{"positions": "rope", "rope_base": 10000.0, "qk_norm": true, "attn_scale": 0.319, "bias": "all", "init_std_up": 0.071, "warmup_steps": 0, "schedule": "wsd", "decay_shape": "linear", "steps": 3727}
Each number is 128 + 24 x the weight over its row's rms, rounded and kept within 0 to 255. Layers, rows and columns count from 0. Numbers have three digits each. The size before them is the row's rms in percent of the matrix's.

# k: layer 8 attention key, 64x64, rms 0.305, rows 42-63, columns 0-63
# q: layer 8 attention query, 64x64, rms 0.276, rows 43-63, columns 0-63
# v: layer 8 attention value, 64x64, rms 0.438, rows 32-63, columns 0-63
# o: layer 8 attention output (transposed), 64x64, rms 0.314, rows 32-63, columns 0-63
# gate: layer 8 MLP gate, 128x64, rms 0.288, rows 0-30, columns 0-63
# up: layer 8 MLP up, 128x64, rms 0.313, rows 0-30, columns 0-63
# down: layer 8 MLP down (transposed), 128x64, rms 0.147, rows 0-30, columns 0-63
k42 082:108122134126181127131113136118139161120120116104090137098169106131147138111049181133109108152120130103122090151083147115117150155104162133181150091123105133159142123128130125130145124124121118
q43 101:104104134164108132104100127117132118117128084089132109139142139116156112168127130141154139168112150131136112158121156147125125123126157149168131134107115130180181125100105138101118125199153176
k43 077:123080101157125141123129108127127119090164115118148144146134109113135098144115157139182128171112130145170094171153152178166124091136123157123150132133111125186164115118127151134115155138120153
q44 093:132089131112118144119141109151156120177136138138088120147129182101097117141127139073096101116167137086087146127150108121179125156144139140126142136094151145117122116070118144120120137128145160
k44 075:130088161127087193131142148091104135126144162099128106124076143112140136141100120147081123126138107114091145153121131123135159150135098137163148159124126094094109151162126118129085102134145151
q45 098:107117133159154147131118158122110141078088137153132152123126148066170143101135122161171139112120142155135173142147141135085116070094107105134144091158141132152112124149124149134128147139115147
k45 073:122166115134137094114142129159148105134098109146098126108191112096136159085120106145129131104140154159141128137134146116087109140119137144080123090129097179152139125131092137135151181123094122
q46 089:091126102152122143116127174136122103108104154100130136103132117116172144093088130165198138114123145133156134157152170138106139070114117121117113096153133137156169120129136147157124117110101128
k46 090:104131109136110115161128108185136112126103103112090113099134073149115153140146141119126153111116144132134129097110163129097118146127136166048100114138117160147140145144102108153104145141081135
q47 075:178107105111151141114110147136103130141134109140089100110043131106097102116121133099117095135126157137130136133142122103166117131136133080140124177135110155106096100093116108110166119131129149
k47 076:155127130114158114120122168147146141134113130141137147123128111113134123105140126099153095092143123086146080153154120093143060121160130148137106097089113090144159129119177126108142123117134068
q48 105:141085138130152119130134105094125149130149087139104097137111122104132099143153119127082137143135124124120132128167092132162123153149123119131158162105107140071081104134154175085096126155103164
k48 092:150088178133143140075122127088138111113145139130156112136144153085119123127115145135103091168142161104106136131083121157108154131129125093176119167112137119076138143139135152127097088126124136
q49 087:130126103170148126114121123147158139093083103121104119086139116117126152075132141147143144070160109155127112110151138089108110098123151119115116100141112113128169107132101089172129138106125082
k49 103:145168102188142129134095107190131120113126135110144147114117125117118165157113153124136128126117153159167119123146179145131127112147121160074079115142115131138169113134103159150125121093105120
q50 099:164095149112136127128125085104138150149157118125138113157082133152083109113143107093114125140141117114118086110115104109146146162159147132157133159088107137095131108125164176100111112155124178
k50 084:174072157145115132132152163078147130135125141142106110102128129139149107098130129111137127131140140103129117143099100137151137150116112100168156181087098106083121129101133151096172099150131140
q51 080:119142115156176121108171148134129108087094159132103136133099147111147121068148162119119140109118144103098132149127140094082161159103113134113105143124141084137111113138090149119178114120128101
k51 089:149169093147129142130085124168130124075082103092082138115127141121159118087147145137142112093151129103123118135140136153160135117145146113123145081106120121113133112155071132177117126117112121
q52 081:117109090136138121164138108141127098153127139113139086123142178157125149158085109169105093092143083145099146122119146136115126148136117098125082143104134126122154086093138133153114122179114157
k52 092:126154104162103137145118184141134137145134121098128117142139119083144159124102128147185074128098149094125138121132086125152146122140084137132124101115146111125079109106157166178125122111115121
q53 083:133103135106157128147142139122165123145114159167143126134160150135097172102139089121144178129091092109082145100153128145109151100121109101147143089107141115138143129083148167111153122159144153
k53 079:098169139123134141126109094192143099120138173117145110112140173115110092124115165138085127162130116134090145119108183119128148171130109123128112135123114121141170123159096163156126134127115152
q54 084:178107111130138118155141097117177156147135100111096115119110126109060129123129131124124113136086153139161076129156096106111121099169107140107156112099127153138123108078142097126148130115130125
k54 095:171135153166140168115147139144138094147134124147113104109174106140120121205135086102107129152136138082152058135133126124119162145122124156127115115120135155133127156120107128166137132109137130
q55 085:171133150127114150120087105159108177141128099106168146141115146132122135118112147114108098090129108094099082111132141113136093138165137139134145112120115140199143111111155147123175098125137100
k55 089:119131137129099135136122091120153117137124140108153130106131156119128115154128144138128119129080179075115132086115131143124125127183156113109103150110163161189116141164116134099069099151131124
q56 082:140159095163121119135114148176137121161104110151155114140126121128146126086127081126150100074109061141163116121085129127127116108146113133106108165151114094110105125106151129136095118134152100
k56 075:168114112115136136128147154113107105125145121164173168119113137139169107147152151141130140138111072108121112105136157140082146145158129189128156144106155136098133162127162156122097099135092122
q57 088:137179147081132128094096135172136120139120122122110135125150143130115161132135101087143130134133121119149141110113140145096112114149124161101122098072163149146060092143144126114149086131088133
k57 090:132129145110154138143130159138105113133145116108130101128110120093137143146096131139121104131051175101175191160125149136152115121102121151103136126104124105140164093131141139187148108118123136
q58 085:104140097136142142112114113083141106136123140139127140136120145184131047147146077126100125084112111133164089127135116146151106121117089112143140133131148160094146160133146098140132111160153109
k58 086:120143127101093163138093126100153100159125102113104172132092096153116104174082110145101129116121128118144114149167143125135121155131110118139157150122124116101131178142127122130115136085118197
q59 089:132137138169151158127135093084130174131119110141153135109143108132119122107142155150094102102129083145110128110145143114089105159108073106143160139115146140147102158145068124115135122151107086
k59 090:113127128088127095149181087132117119120186082143143114144165118109143138158121163123122149134097170099114111122125155095154186137119144140108087111110136129093140134128120159116120148133128094
q60 094:097106111120097135137130111154097136149117149143092130138111113156123158078106096103130088141102117135103164152139110111160155134105135179089136143127137135137133100140123138157075089131147183
k60 072:126110130152111126109098152164156078083156132155105112162141118131111167102119129112139088124126118129137184120086144126160104120133109182147119137120167113173134133128128115144091094159141130
q61 087:095138135141161108161068142107139119128134127139108124115153082132161092173146163128152122125161146089163167155117129147129154137134156115142147142105126095099090150105129094121170119140151143
k61 086:116155155118099127115121130142136078122133151065120093135175135132121122139143101123109165136142148112136102153146065125128157141121109131127137151093122112130083158148113105091116103112104183
q62 097:157126070119136116105136122114138079067108182141121105123138129117133129105145091100111147180086117109174134095137102122106120135180130122130157157127126142122133119112138124145118129172123116
k62 085:140132141106140123141180095140175149140124112123124124112124135091125129144156173152121126127067125127089110163111126101108145092130141169123088174155151142102147138111147171143126087124102111
q63 091:132129141123092112122145111111077123154122165134163121198115114148154139127149094123143190125128118079138134108143173157122158111119121168109141124149087116122126140165141104130133123108112162
k63 099:129125161168107113121167116159133136138132116145145146165125111123128122093127133123148145052068133091134151151169164167126160147105118133069104108135133110167124121150123132126124129139130107
v32 062:136108086111160141149147129139092132142130157116103144139147125169124104101118169144121129109154122136111107183166165124174130130104151103099136098108092134125158085090130144122100099148102160
o32 061:095121080108148147132146147147118136130129172145166155120098135121141138194157126129125102135139095138134138113103134164133133119128116086159132119075064132152179148114140116147129113098144124
v33 063:110127090167128107069128111139155108144160106084146157152133116130104159086108125127136137145114107144125164125132109123134094073099123120097118126142107101100096148160162139098127086125150152
o33 064:166147151093118122106131101143118104131111146141137107133114153110128119110119134135145160134110079119119143139112094146133134136184109145107132165131109144194075151131096118150181095164128101
v34 080:122096147134143130140147113148154139096109150086121095122088141150122179105150100158072136147123125173142093084149128154135118096137139137099185120123149114147152138149122104108127154121121166
o34 072:148109115159116121118153101140123148149124171098117110141090127129111204170116107137086106121076105137132137130145103146106105079121118182123136116114137166118118123134139114138134120111080134
v35 060:096146118109089140098161138151131120073154116101164125128138124186102135129082123130165139199123139155133096136128109096117146106163122124097129130129128114124126108123110124126083107082126127
o35 065:117135120126105149105139110197127098113118114142128096125110122126108142139103135137139088149123104095100164111150135106126140096151121144078120108134099110146122102141166055130141073107111128
v36 071:147135130102167115110111142105124153080116125137121124156085165117132117085119106156120156148151137138126111149150120104135153109134102092158078115139139126147138094119098113165109052120100139
o36 062:113087099108094152134120123145119118130098111170149135145140109156139126136101121194125129110124158131159109142132151171131139133132118108183072122104160099104113126089155137155100086122122124
v37 062:129138106120101166135088105125127089102108171139143121081057149157131124124108106124124140111142115107133149134138128145149097122123214145130129111133114135136114114127143144113063133117130132
o37 067:105131112132125088189117126195110130168150134112087103107140129147113131100124144124117119167080131148111109143103157143110150113161153148146142147106098142154121074117125100141121131127124166
v38 057:163118139124115118155180147138167130161123077151130185117149117077136133130107151115144131116104137143127122112164124179127146103155152153138101097161130116172101118160129149144152155134130108
o38 059:136125149119126131110127133141101121135101112113145197141120110089096111129123143148088190118135157122127155155125081077100169128116157132142119128136114157111127119143147130062141158131140106
v39 061:156133162114131134132189134170105099141106142079134138110142126117145081129126145116100153087186121127150112164115155158125112129106114139142126182120178136132131102107098114137122103140121150
o39 065:105127098130105173125152115108141115164130178104144126086169112104110126144123169154118104114135130170116131161129124163163111131112157125146100138142081143072151147125115133133088131105138089
v40 058:129152123132143153112110102132154143115130159101098067086141102127143153129145080097123111087151123092146108155133132120136113145161126143133124094118091120125097105107150175174140126090094145
o40 061:113102156106140064150137174167100174123133139145131116122137114109122151105101110109151105119117074176155120138098137123169116170144133123105108110115161155105118118111143150123139116109163150
v41 058:124112124093140145172117145107135137145144091099122108109127128127138113191125092114129106159111120180136118166167151085095133125145101124151135093103104130102141121113170122110140153174160139
o41 060:123138173107137118107173135055144145106116108140113118136129123150138124166128135128111107087115073100160107148123099122139134146127137137139142096142092122138181133138157139131134107166114185
v42 057:141110101117063179196101104085159160141127133107163142134137097151112111095093098119137150111128120140120108124118119145131152130145124185099165139122146109138144109129119108128132115146109138
o42 057:154099125087129138115169133151141138120167136133132130143125077133093134081140113114089108170132168163130159142095145152172132096119141150143145107112122124105126152147112071107109126129093152
v43 059:137107154140125121181111152142109115139127101104119117095174132123116151120123118104150133112123159134111120103092118173093125122145182140093107134152130134127088176130144106151140053148139138
o43 063:133151184111119137113150107129084122159132135125142122125120101131070096144095086107147184123149164177124115106142151128154108106133094119138135088116108110153091126114111097102120153126140109
v44 060:105108112115132107103151132151163108090175121138099127120099095109109113140133145140109132168108140106150150155140150147131128169123120111112146141144136139112151146096153106152094126163103216
o44 063:124126109129152123138076108095142151128129113104131129127118167124116174170106188145099150158134100182118126132138091133127114127150125079124116138169114100096119145106147082141099114143152134
v45 055:125109132158087102148157119135118142109131114150110165161101138106169119154097090081116151101151141127114156140125140133164128142136070111131136124103153168109099155145119131143156118132081081
o45 060:104131098090141170116130126078149112126148121103112137106153119167146109136106144150098126153129146160130125134093107072076124141122101112120100130120160162078113138146084139130108128116126083
v46 060:167113135089104166105136139163086124166094117173100107153126090130113132107155160095104140110178191099107113114165145101140139128135138149133126121148124152131127160125132149107105122136127140
o46 061:114088172127142110141145160151115102154141118103173128134103151146103103135104108161133152129170123126114122091104150122129172136077114117122151158122158140121184147134134168138111153155140090
v47 061:130126120121146145142106098119147145149139130110152105137159132093079089183109171154134121120142160144143123158095155134177136125139129092148101156155127148117095157146094165110162130147126089
o47 064:106140116133168161134112175098151126150107116123132110138125120127133083138167137124156074142183129131129125118169112136152159120100106122129086130108119112138121150160089170106156135093148169
v48 060:127145117130105152111135167093129154126119091111158123177114073094137139149178063146099155143108096126097143119134134142132122143143187136136141114104130106135126160122143102135135122134144168
o48 062:135123190164100130149141082124124137074137123114153129144084127121149092124083136127112153152109089144150128156094134142117106123109081154115162109130177149112114123136111134158115119153098130
v49 065:119098132114153131103116101147112090128139099129091107117135132117144097146137136123099124109090102136082145071100170127101137110094120106118137102112126145126203117135133132164095125131098087
o49 066:136092107137150102101121103117103098127117121121132117185164136149137119144133176096121103105144154147162131106164105103115120138177161120105158121095143145150161104100111119188107118114140144
v50 058:145135163122154118106132130129126118116137130116145129120120121183105193144107128139136124091124094123146163107157171090118154165107157128187170125138084119115106137121115124136167127161153105
o50 057:138121165166143124157139146116114125090074173153086143147156188178142104095122099147104162124129089157095155131154122128131158135129158125138139127131111115115122150135142138140135130082129123
v51 054:125121149135175063116106118083099139155114137160137130111116096119113105155105120092127119131150091158145139116141099100165142127157120128151144114106110161143103105132120102079110087146107091
o51 055:087152080130142126126117087110132093101109108161121119103148128130142113169144062164140109118117122130163128130139138144107164162130146115121148170107130117098117166153101164088136121138101153
v52 059:106136100095149145137121135149131125109119090112096136157126127138162135099181183107106123116115137129092090171136113164137129150124147119157171100123085096117131096129097086158118139128129094
o52 058:092093143140099129106109141135124154113126131149123148138090136115156155162085139142122102142167080128134114086152139129167137112145113130167170114166119154183131109100150149114099157105112105
v53 059:151122100125120154136141132133107148129103096108137112123114116125104133139178120145082148177086114105161163150108133165108135155124089153099156138156115140107187108148173099127117103100122124
o53 062:098104106153108130102133117117105121125138093154124111171134137120147179111089151072137133148081110146153061131141128136141152109102134166100142116111129098113147153117113107127080137157133127
v54 059:146117113127094115113114143182109136146135099122156113152113156136120139150104107158139141112102125132131099144099130123108131124169178164141192156110104156094141098158117157139128103093159167
o54 060:136134141127087127121167126154127152179123137147102152130153154102110131144103113124154113182103145171124121145162114164138143106100075118102165138119109161126110132153110073139123105158140152
v55 057:120132091142111147128135120123116131149159129147098164140127120121133155154101104093141128111140169103160082092114120134140196129139132138164115129142116127119123116101128153078132120090185180
o55 063:144138175115151130138126139142146110128106151142163170069114137148125139116103100091123134192174143108133146133106107164138154130117124135122140135139125106064115132117140140137151105167170107
v56 066:129096103113099144151115168097117079110153162117154091088109121125142124119154157150121139131174134164119150119128105118121097097138134102135183142162137117138119113148197110110103129118118132
o56 068:101126141109150129131121138080113121164144170113109090131141102099133103141127134121129127152112100097115133116141150148067132113118118171142143091113101101133148100121138088130123074149058130
v57 063:126099146108118126131125130138100122098085091156162117165157168107098067126146156130103108080097131120145137119118082089124095178116123116102124109121115111094134119145118097104141141142138143
o57 061:136100159119126152111119119112112120115137058100111143134151165110137114125163126156165091153130160133120102129145122163142088104092094093141137119145099108145147105095107182114138169127117127
v58 067:145153097158130089128109172141132133126135125166095110133146120101145157103090109104126126116168070082142149102058139120126133143130113104127129114133142115102145166146100118111149111125154095
o58 067:142190130108160143093068112115122103124142108137107089122121177147119115099091107119152151115140153152152149159157157134116074142117118146152159110120149135114144125133136106110129160129160100
v59 064:087123148103064172127158157173123152137125114109108135125096137132126102164139131144159099144144120158148080159148107160147105148155090113119134086154122123156147118142132113127137137093100110
o59 072:111149092177098161110110133122124100150132163120127121126109104127105153155115133155103064168123100123113107141117095044130130109113097126125114096144142125141160086117141126111131116144129126
v60 059:119123115131141114144140123143079102130098119151110099163119110137140110176137148108121131127123132125167138107129156162121064059130095128154138114136130082140128139090139149181144136157138097
o60 055:107120133112141157125111122126149137126092128095168121107162123110096114122099118135071141097114088119135130127183102085121132135107154134086163108164158121177161085112105144152119129118120136
v61 065:174179129102138110114136109134112146108102122194126121133130106172130139143098109123140113142173127141137151121131124156098151149129111052110133120133128133141145120122105096091178120139095146
o61 066:132123084141146119112103143158130099119136109155135111118081144161177086116137135124102128146111124143154123101152119094143103155105137065141097125124109094081159111119124128124145157086100098
v62 059:103171132123109130102117107126128127187090143139138169088130144108100131116139156119117107133108104108072108144145171156111116097139132131098149125143138094094128146110090101155178101106112119
o62 061:159105140125114174138112134159105136139159107133103112137105096099127132139156133067109122098114144138132155155196154077128144162113123125131146140128156124173100140092148165129101146120142130
v63 059:137092138112090102161129129138115158113120137169167125072121118139161104158139110159137121138123128144098120112152100075103155093107150135140130122168090137117107158101087134101113094150154133
o63 059:186148104114110144167118134159097129143117078108119119102141112182134116147131103144125163123117129116088176088125124136131135154142136153133154101115111115121175106178128133108139085158128125
gate0 091:152117118083147111153148120122155150131095128142152134133103112156145098097145154133120127072155108065120118120117123142127152103161116098155115121105159103114104124185123127108075129089113119
up0 101:141126155087120115097116114140184162164075092161116131090129132129094133136104135138118080113147114148120121108139076110114107129096122140136148112121102176127101101128111139108148135094168136
down0 102:142120180097086116080151091126178143105092154123168124132101102115076106141118107153104139163126107159141103124139109097126121130105124181141125125130114139127130127099116135127143094087134111
gate1 093:101113125150065124111117156120108131130174133164146134102132101132100111118183099119102136115117159132103122134113128123131146147154128094134130126088156103136154094051133136148144121175126121
up1 109:100121110067106108133112096119110131169153122143128129129164102103132133142112109102157114164121139125112156129116117163101179153105148079108165087139139114154130133089139080097119145131116153
down1 108:125129082113140132132120122089122145132123076095071141114133122114144128116124170129146137159131108102131135094106106100112125134111131162127129124176099148117134073107105184116103180101140135
gate2 102:109100134097099131132044129077142175126142155106112102112144098107125111173132127110172132139136121115099141126142090123136122155149135082129145129120136129126119125147148175094140129164107128
up2 108:132134137112181130106119080130115112098108179104151164113147174145143149098123140151095118137126125141151128110108149129129170147096113147102117161102128076144113132107125139133101074111089138
down2 110:175132180182153155130141122099108147113135104143167149148126190137123121125117145128113097046141133121156134153151114130154126139117122139109105165128112100126127119110127099164137111138139128
gate3 096:131141103125120118115124138100078155102127093139164159109109137136105148118095112103166115138176149105129112128136135085137133094161162094116090120093135086115138095116145149064115124128133112
up3 088:127135107093107069161132125139140126117113103115122123124148110137127108109103128139127108115107111124118090140083126115092188112149158111123147079119080149118104103125193131117146115099111092
down3 088:106135127108127109133120112119148153103121102162104123145117154122152131105124129150122129096133077156129159067146179136134147106115143095124113123065125144077141113119135139173157157124104086
gate4 105:155107162135115131134091135108141143139143129144127094099100150130072162125118118121109131104113141079110146139110160167104118169135136143152126159105107136131157123100153097165084090157166153
up4 091:116118131111103149104109150126131128097134120157108165163123170157132107108174158149123111121146119112181131092157096121115160121108117157134103111119156134100112092094115066109155092124129104
down4 098:079099127130121164119094133108130159157135123119086134112133135155119165110090083156100136094077095146156138105150149170105126138112124154119136100093112139121170139092161151140108140134122128
gate5 095:124174116104178128138096104135104124107118115145140122176110165162170119137108115151119112146120120154120100171170133134130156133145115110156141135123174076089131159148170138125100105137111118
up5 093:117130133135149092187127129081125141116128137120114092107128053113135115187124110141148116114076111130161137112103140133147143152089122109109138128119111113122150115153135109163151121096157166
down5 094:145116214113143101133138149160134194115135114137138124124137129102132111157120123149159126122140079133162126167111175112110138136111109115112146143137143108119140159117147158131140146139137068
gate6 095:148161150130096128126116103139128123161130142164133143174206140139127112127135099142118138145108170128156078095109101156147133153118141116141081070123121125124127136103112159131129153162146140
up6 105:170152106106137157121100126143111105130059114137135107126113130176124134184105130140152126150172120128102135131161125116172094098159133151139079125123135136105157152109148139131115114113129175
down6 108:123175101122105107128087107154105094157130143167150135146113146103141107124152107075129102160079134126147156090142103120165089060154115131152107132139126124114127129138115102116156120118115129
gate7 100:132123146131130117134111136111124116128118128123134140111109102091169134130125137151113113094129143111086120153085124117160130115125159103212082146098112083102141150102152151153137142144067118
up7 098:077117149108162164168147141113097130135101148137137124154125103154130125154120140124116117135108156090123101112159187128145152116116148092112159105127100118139152100091135109134184120144090164
down7 105:145166101101161157118126123093105119170135135139125121134126109141094121119138159119111115112153147115131106133164149097127144120111146161116094113104077155132109080183122067151140122122170141
gate8 102:134131137169081168160163162109096171134148111131116082121135096106096114120125128103100113145096125096110113135136109145095127111143153088129160143140130161113150082145166144152131128163152120
up8 089:125136081075101134117094144149094176138129143140121175080133109159144137095123128142122136132125068115096121126134125188095156087134120136115145094123134121156144121118136114132120113125088117
down8 089:094146134088143111084125134114096137128110154127116137133123152109111126130079119119169153113155139160118156155143151145167098122161144181151137168119155149196135115116121091138114111131116105
gate9 100:144098128112136130176112127110091094135144130131190136140115144162094170113133098169128154125095074172121135112128161104165147160113125121137150147127080119130121116154138139103146112109153129
up9 092:116109119107116116120137170159111141140120153141106107109151096120152166152132138096132114097134118123160106139054141136114137123100137161157138158148147099105069137142134120104133158071132096
down9 099:104112131122183105181109154101112090098139146145142140129135106077100146132111107168092146162122110102107100142108113137139099114116110144150105124145152155135124130123060146109134148107145102
gate10 086:101159113140129159105108109082109117096111108166134121116081121167137147112122167128103121179139142090122122101130110157098132149141125077130135113122156167095093119091154144122159151152128132
up10 115:137124135156118100129139115142110126162174113084152142124096136124118141119110159137163132100137105120121135166148120098158116111087127117153175149078145174106105111083104116129124174159097116
down10 115:150097126123126129146117094120127127143102155136098123099146115167110149061143148158151125124150114134142128162106100104165142140052137085133133136115106149134118147110099111128110141157104079
gate11 109:104104134089130111107115117116131168106105101091135137149125165122143133124136093122123102150146124117087143161165148109139123138141171093183139125115182122098108104141157151166073124140118128
up11 100:149153112115122149163131142129081119117126100134156168061122159135094133119138154091138136120147157117158149149141116134132133106154080111079122125165121106115095076150112124154103157133122142
down11 099:169137135135131082087111140171146190091132151134149103151111137119126079090120133140133135134117147113143109091143186140145150182140159117109122123134109121175129137118159104119139119122121124
gate12 105:150112149105110120146155113146106090119110115145099099186129107089135134127148185136100123135153166142111153075156132110158115150133131127105140137138094136116126084127158146137161119170155158
up12 087:109108134125126115141137136116129123149132131114123104154114145128136161189177090186129147121096166116139117100129158129130105101163156137187139106151116162117140125090134139161158142161123166
down12 079:119121145127107122095148171125101137100168136148140099112107087157167149081135146104105094174154107162158110108105094140136088169135114134106152113111097120094133148126123145152153118124125153
gate13 094:151155106126181144115127136113064120149132128157133164097132118155105074123121137133134133150141143139130111127099069128160149134115126121131144119126155140135089121139098104046133121107140145
up13 105:092104120116118086105155139173123104133116140150105073116139137144112112162158159123151132093145108153136124104165107138104166115091135141150115185118102148135151110157132117089124113171105127
down13 093:138133110103130131193147118174119124121133128113152110092107120074128134134148120130158150152150121108153123152149118159121149113167114093121130131166144107192161115114083144121137150149101090
gate14 107:120120112150137115095093118103123129140175130151156129207121157094126138157188130122146113158124131110138144146091115135121148156146105113164134168145142113070130117140112136120160124130150107
up14 108:174113141101098125137094146185119144194168145111108134139162136143139113145098148119104127143149141120145110119159101137089148100147123103121122094151091137121161129082137142159133149124095125
down14 111:123099104111156094144092145137120175133157140149158153120164170122158142121131173134131094145122103101137107143099126138108143153158130170132143126129150137148171111125134129122103193159173122
gate15 101:142109158120126119092102134081092101107133131099107151141122120092115131111138141132109144158153105140122106148111176122135105118141095108169051180101122117110119124133095106152169132137132135
up15 082:146125135108119140125176102125140155101128121083111146158179151082106141100143119093095115121129129111098151095103134135118130110125120183100146096142157107114113143160088154116103092120162121
down15 089:168098134134144149139153137205175149124156107113134123127145113101125107149094098102107098077124110129135138164159081121134150158123154156124170152137149145146153147114143131115136136149115111
gate16 104:122137121114150157160145133155153088146138142186158122103185158119095108105155120135087144130160132070135113130120148144122168124153112122167154123136149118133099129109144140091103146165128144
up16 103:135166143141096112138087122158147118131115112133122128126082106138138136116153148143113099161108171119092098129133135127118156110124104126138142149122152082143101162103157105130108195167075149
down16 105:156097157129160139107155147140159108119138108100161141099139139141130119113140151168107147121155127081115154108153139157113110121130141116114117151093116120153134108175112173133154101177162184
gate17 103:122139130126155130093086117111107167102144090103144125098121140113118155133098122148110133131145160115087119149133101120115099153145164099143135148091100152132053119100112149133087149142086142
up17 096:107149136129144068099105119145136146155100168147106117117155132130121128121105098170154150176127105079126157157163131121128107156125114107147152159116119156127134123178133139090127143134173094
down17 102:123159156104110104145100123130118154146163122141148143092145116097124131173118142147151085116151157148137101101111123160080137135142119102136117126129098177106097137147120097094129112107200129
gate18 095:137114148142136159138158159109155096113186136135122107144118085091133099130155148134132105115110163126134090105159111121126085120126128091193136115164166115123108139135139127102168132150101157
up18 106:148179134160125195123147134116113122170121122141103164127150118114123138085089106154136105168126133129115096131158169127115145174160177128110147110119106134102109131164163117123114123106135119
down18 112:131140112100154145145120118131106076129105126131104139101144104175111099113135097110125117201183116152112131167145132171108136129107117137121163097075099116138137171134125113142109133127122140
gate19 110:138109107147125117110102106118145134124162103166148148175100129137123115093140117156113154152150098130132121143150094087147129149171094090117125073133130104119150091092155137116133103153124183
up19 108:089113194141154137143106128162116141126094126109152124111131111109096101168101130142120110111089123114119140148124086130133137142147112104112148077076105110136154175105164103129114160113113118
down19 108:115135159149110129115142103119100104103087124163119114102146079144163133126093157118135100136117134101161113175082121117119159124166082130127161093114131082090109116129114118104158123140098131
gate20 093:088122156144124146117119129124116126139165165129188137111129079120117089087106117162140142154093114091146148127161136152126115164129110086163117147118135150137159119104149172099166151131132122
up20 100:112135161134098123108090105124122139127186094171147141171128095175160121108127137139116091133130123137129123090139145104154106125137119143131152134128158153103188139155116083121152137133091160
down20 095:116116125138122168128121138123113094111152198117148115123130137152142137152119138121129125100068129103133122129106110172111106134115119112148078120101158154112137095140112199119083160106121116
gate21 104:128121146112093163138142118092093129137094135140127081116160109147142112126088111081084078143144119113161128114136104176082103116133159121129129106158104149087102126117162116113148102132134127
up21 096:179147130147141124120144126114161162126115128151132143140112116114151160152151101119133068115106126133137130126157053139160134179190138177136120113133126129166125109117113128124138131155132095
down21 106:107122143098165115123147118111125113150110158160098134151149125118150124135126141091127119056158106127133118141108116088130163137164133119143118157134125099215107115127095099139157132132140102
gate22 106:122139146101117141138110133146129129106151098161158127135129118149132088130116125109115129139116113124147127128082140106118150116109140116168148127152162129077189136134210090114124091118113178
up22 099:137108165140102128151157118143153171140139066156165123164103110115130130177097128115117129131127158124108158134148151092137122130142114115096095108090091164094106088141140112148141145141108154
down22 095:084164100163133147141131134148120131158101133103129152096117120117125130097105119085125146137157133172157136100170111153147132118109139120132090166154104163096121163138160148094136089090099124
gate23 107:122106144113117114129189139113127163128134105140129108150091125127141142127129167148107131093153127096096150133148139119131105129128133123125093137060140134092116121090061159122149106148172094
up23 103:114106116131157127093156126174110170112101114130125122122114126150132115063092175139111136102170131098121093077116111118111082114082149141156119120105125118128131107113127123093111149159110130
down23 096:115121160128144143108148095126118094137112147111156118111150113140111165110155177107110102136122132140111144105108098107162130116103090158120161136160128101097141149124093171189137104135134073
gate24 102:101097137099113135113133135092125129143144124154100103135064149127099116161124130150157119096133119110157110143165112114117154169135112174148103131120131141100124086113151105086130062132123158
up24 093:116143132104080123157137093146065146129072135128108103129160104131139112165129130136131084133143102160130117142137132144126146151127103095117131142157136104125092128191132131128186114147096126
down24 093:144163128121133150084143144129161159129136152063182090127156137154154136125150095077145134157192124140132136137118108125165143137121116146128157090143157132131123130159144122118123148103116149
gate25 109:136135141093105152098180150142112160154128097145137143158109142115102163106132182125125139144149146109127155116089075104145118124157099123143103122076160101120132110101158132140158134116098150
up25 110:167128132139144105158161141132131102109084147122148076101136167175119154142151142127093117127161119148120146154118106151136097176120103133136129105115128118158130175130107171086147154115150103
down25 109:155117120112135160140164157109115094135088150128138136108132140131114119122117075133152107097160116120107109149146161155156134134114125100134192134148095109157099129154104061153129153135095114
gate26 081:134122169173149153096092132113124088104123152076132130149106117102131078117137120169114098114137118136107133121127099161137131169133119152165126115129138105129119098142101107161070102124159157
up26 089:128101104151134113096128112123125122081130140091171126112141102105098109131143082121107143098121099103171110115068109129133103132128106092132121098097074104132145126111185112129111131116137151
down26 094:079139113170173135139110098166097107096113118154165100125166112135120115161137118163122117147095089120148118155080146172142143138140134122141104148119122148106156109162143096142150127101148142
gate27 096:124137173096122128121090186153096127191171150156138140126157130119101129174178115149118115142125104139100111145121105178156128145108171113129106137122140118150133145099133146139112112123108122
up27 100:090084139128146143119116114118167111147076133097110113131142152153144111121132163075166160147128126116145143145152153130141116124091080133127168142120109164148100104146147175138137145108132171
down27 099:132128093122125140155142142121107115124093114144107114134109166153185147121110139104095135132129137108094128091148140120137159090098098123179163147105090125135143190123136105119112137187116121
gate28 103:114131109119128151113127131066107142124166101139178149160128106157108118153120092093151135134112136156101155132111155127119105149187125117113155131158152136089098091130126173095144111134123153
up28 104:148129127131108128117119083138133114145153181138130127143126122143134110079101090141159135116136171155142117119182155127109130120137136147150108126138098108117110107184083092088087161141161145
down28 101:125154128177128133156112083117109104108164146094148130079110140152108120148107118171133082116135097145111201100105127130148156118138122100096146114142153128100124108124135141120146115087135107
gate29 105:173100103147145085104135117098120167195115148109168152132174150128086116119162107133094104133126144132142114105104130156123119137157118104171135123104107095106155128101120151148132111106130131
up29 100:107103121129105118136157123140140155093132160167159147159117151148141141168151084107133127146107139141150146149160107137111172126120132155103112181140125076144139128171144082100098151134108108
down29 106:084136167118137133128142122113142148120130147135147108101153092167148119155199090171114139097132136116137109132152164111127163147109134123142121123121126099167135122179158137114081163145139155
gate30 093:148151149106128111148161136147096161131133127114101151135139101121126131109100110113112123149095116151143117075117121098114181124146174075150108132113112087107096095140124159085119165160141108
up30 102:101129134111137091087157118156106156137155156073141133120133145079098129139113156136166115131133128114157173116103112125115138124078095091142130109097115125130133093090158151132101088124150150
down30 109:131155139125092136112114133107126132125165098143140143100141118107103148142128139141162092163122134177148108125145170146137154136113110090089157143089118115120106181114104158100129120189169142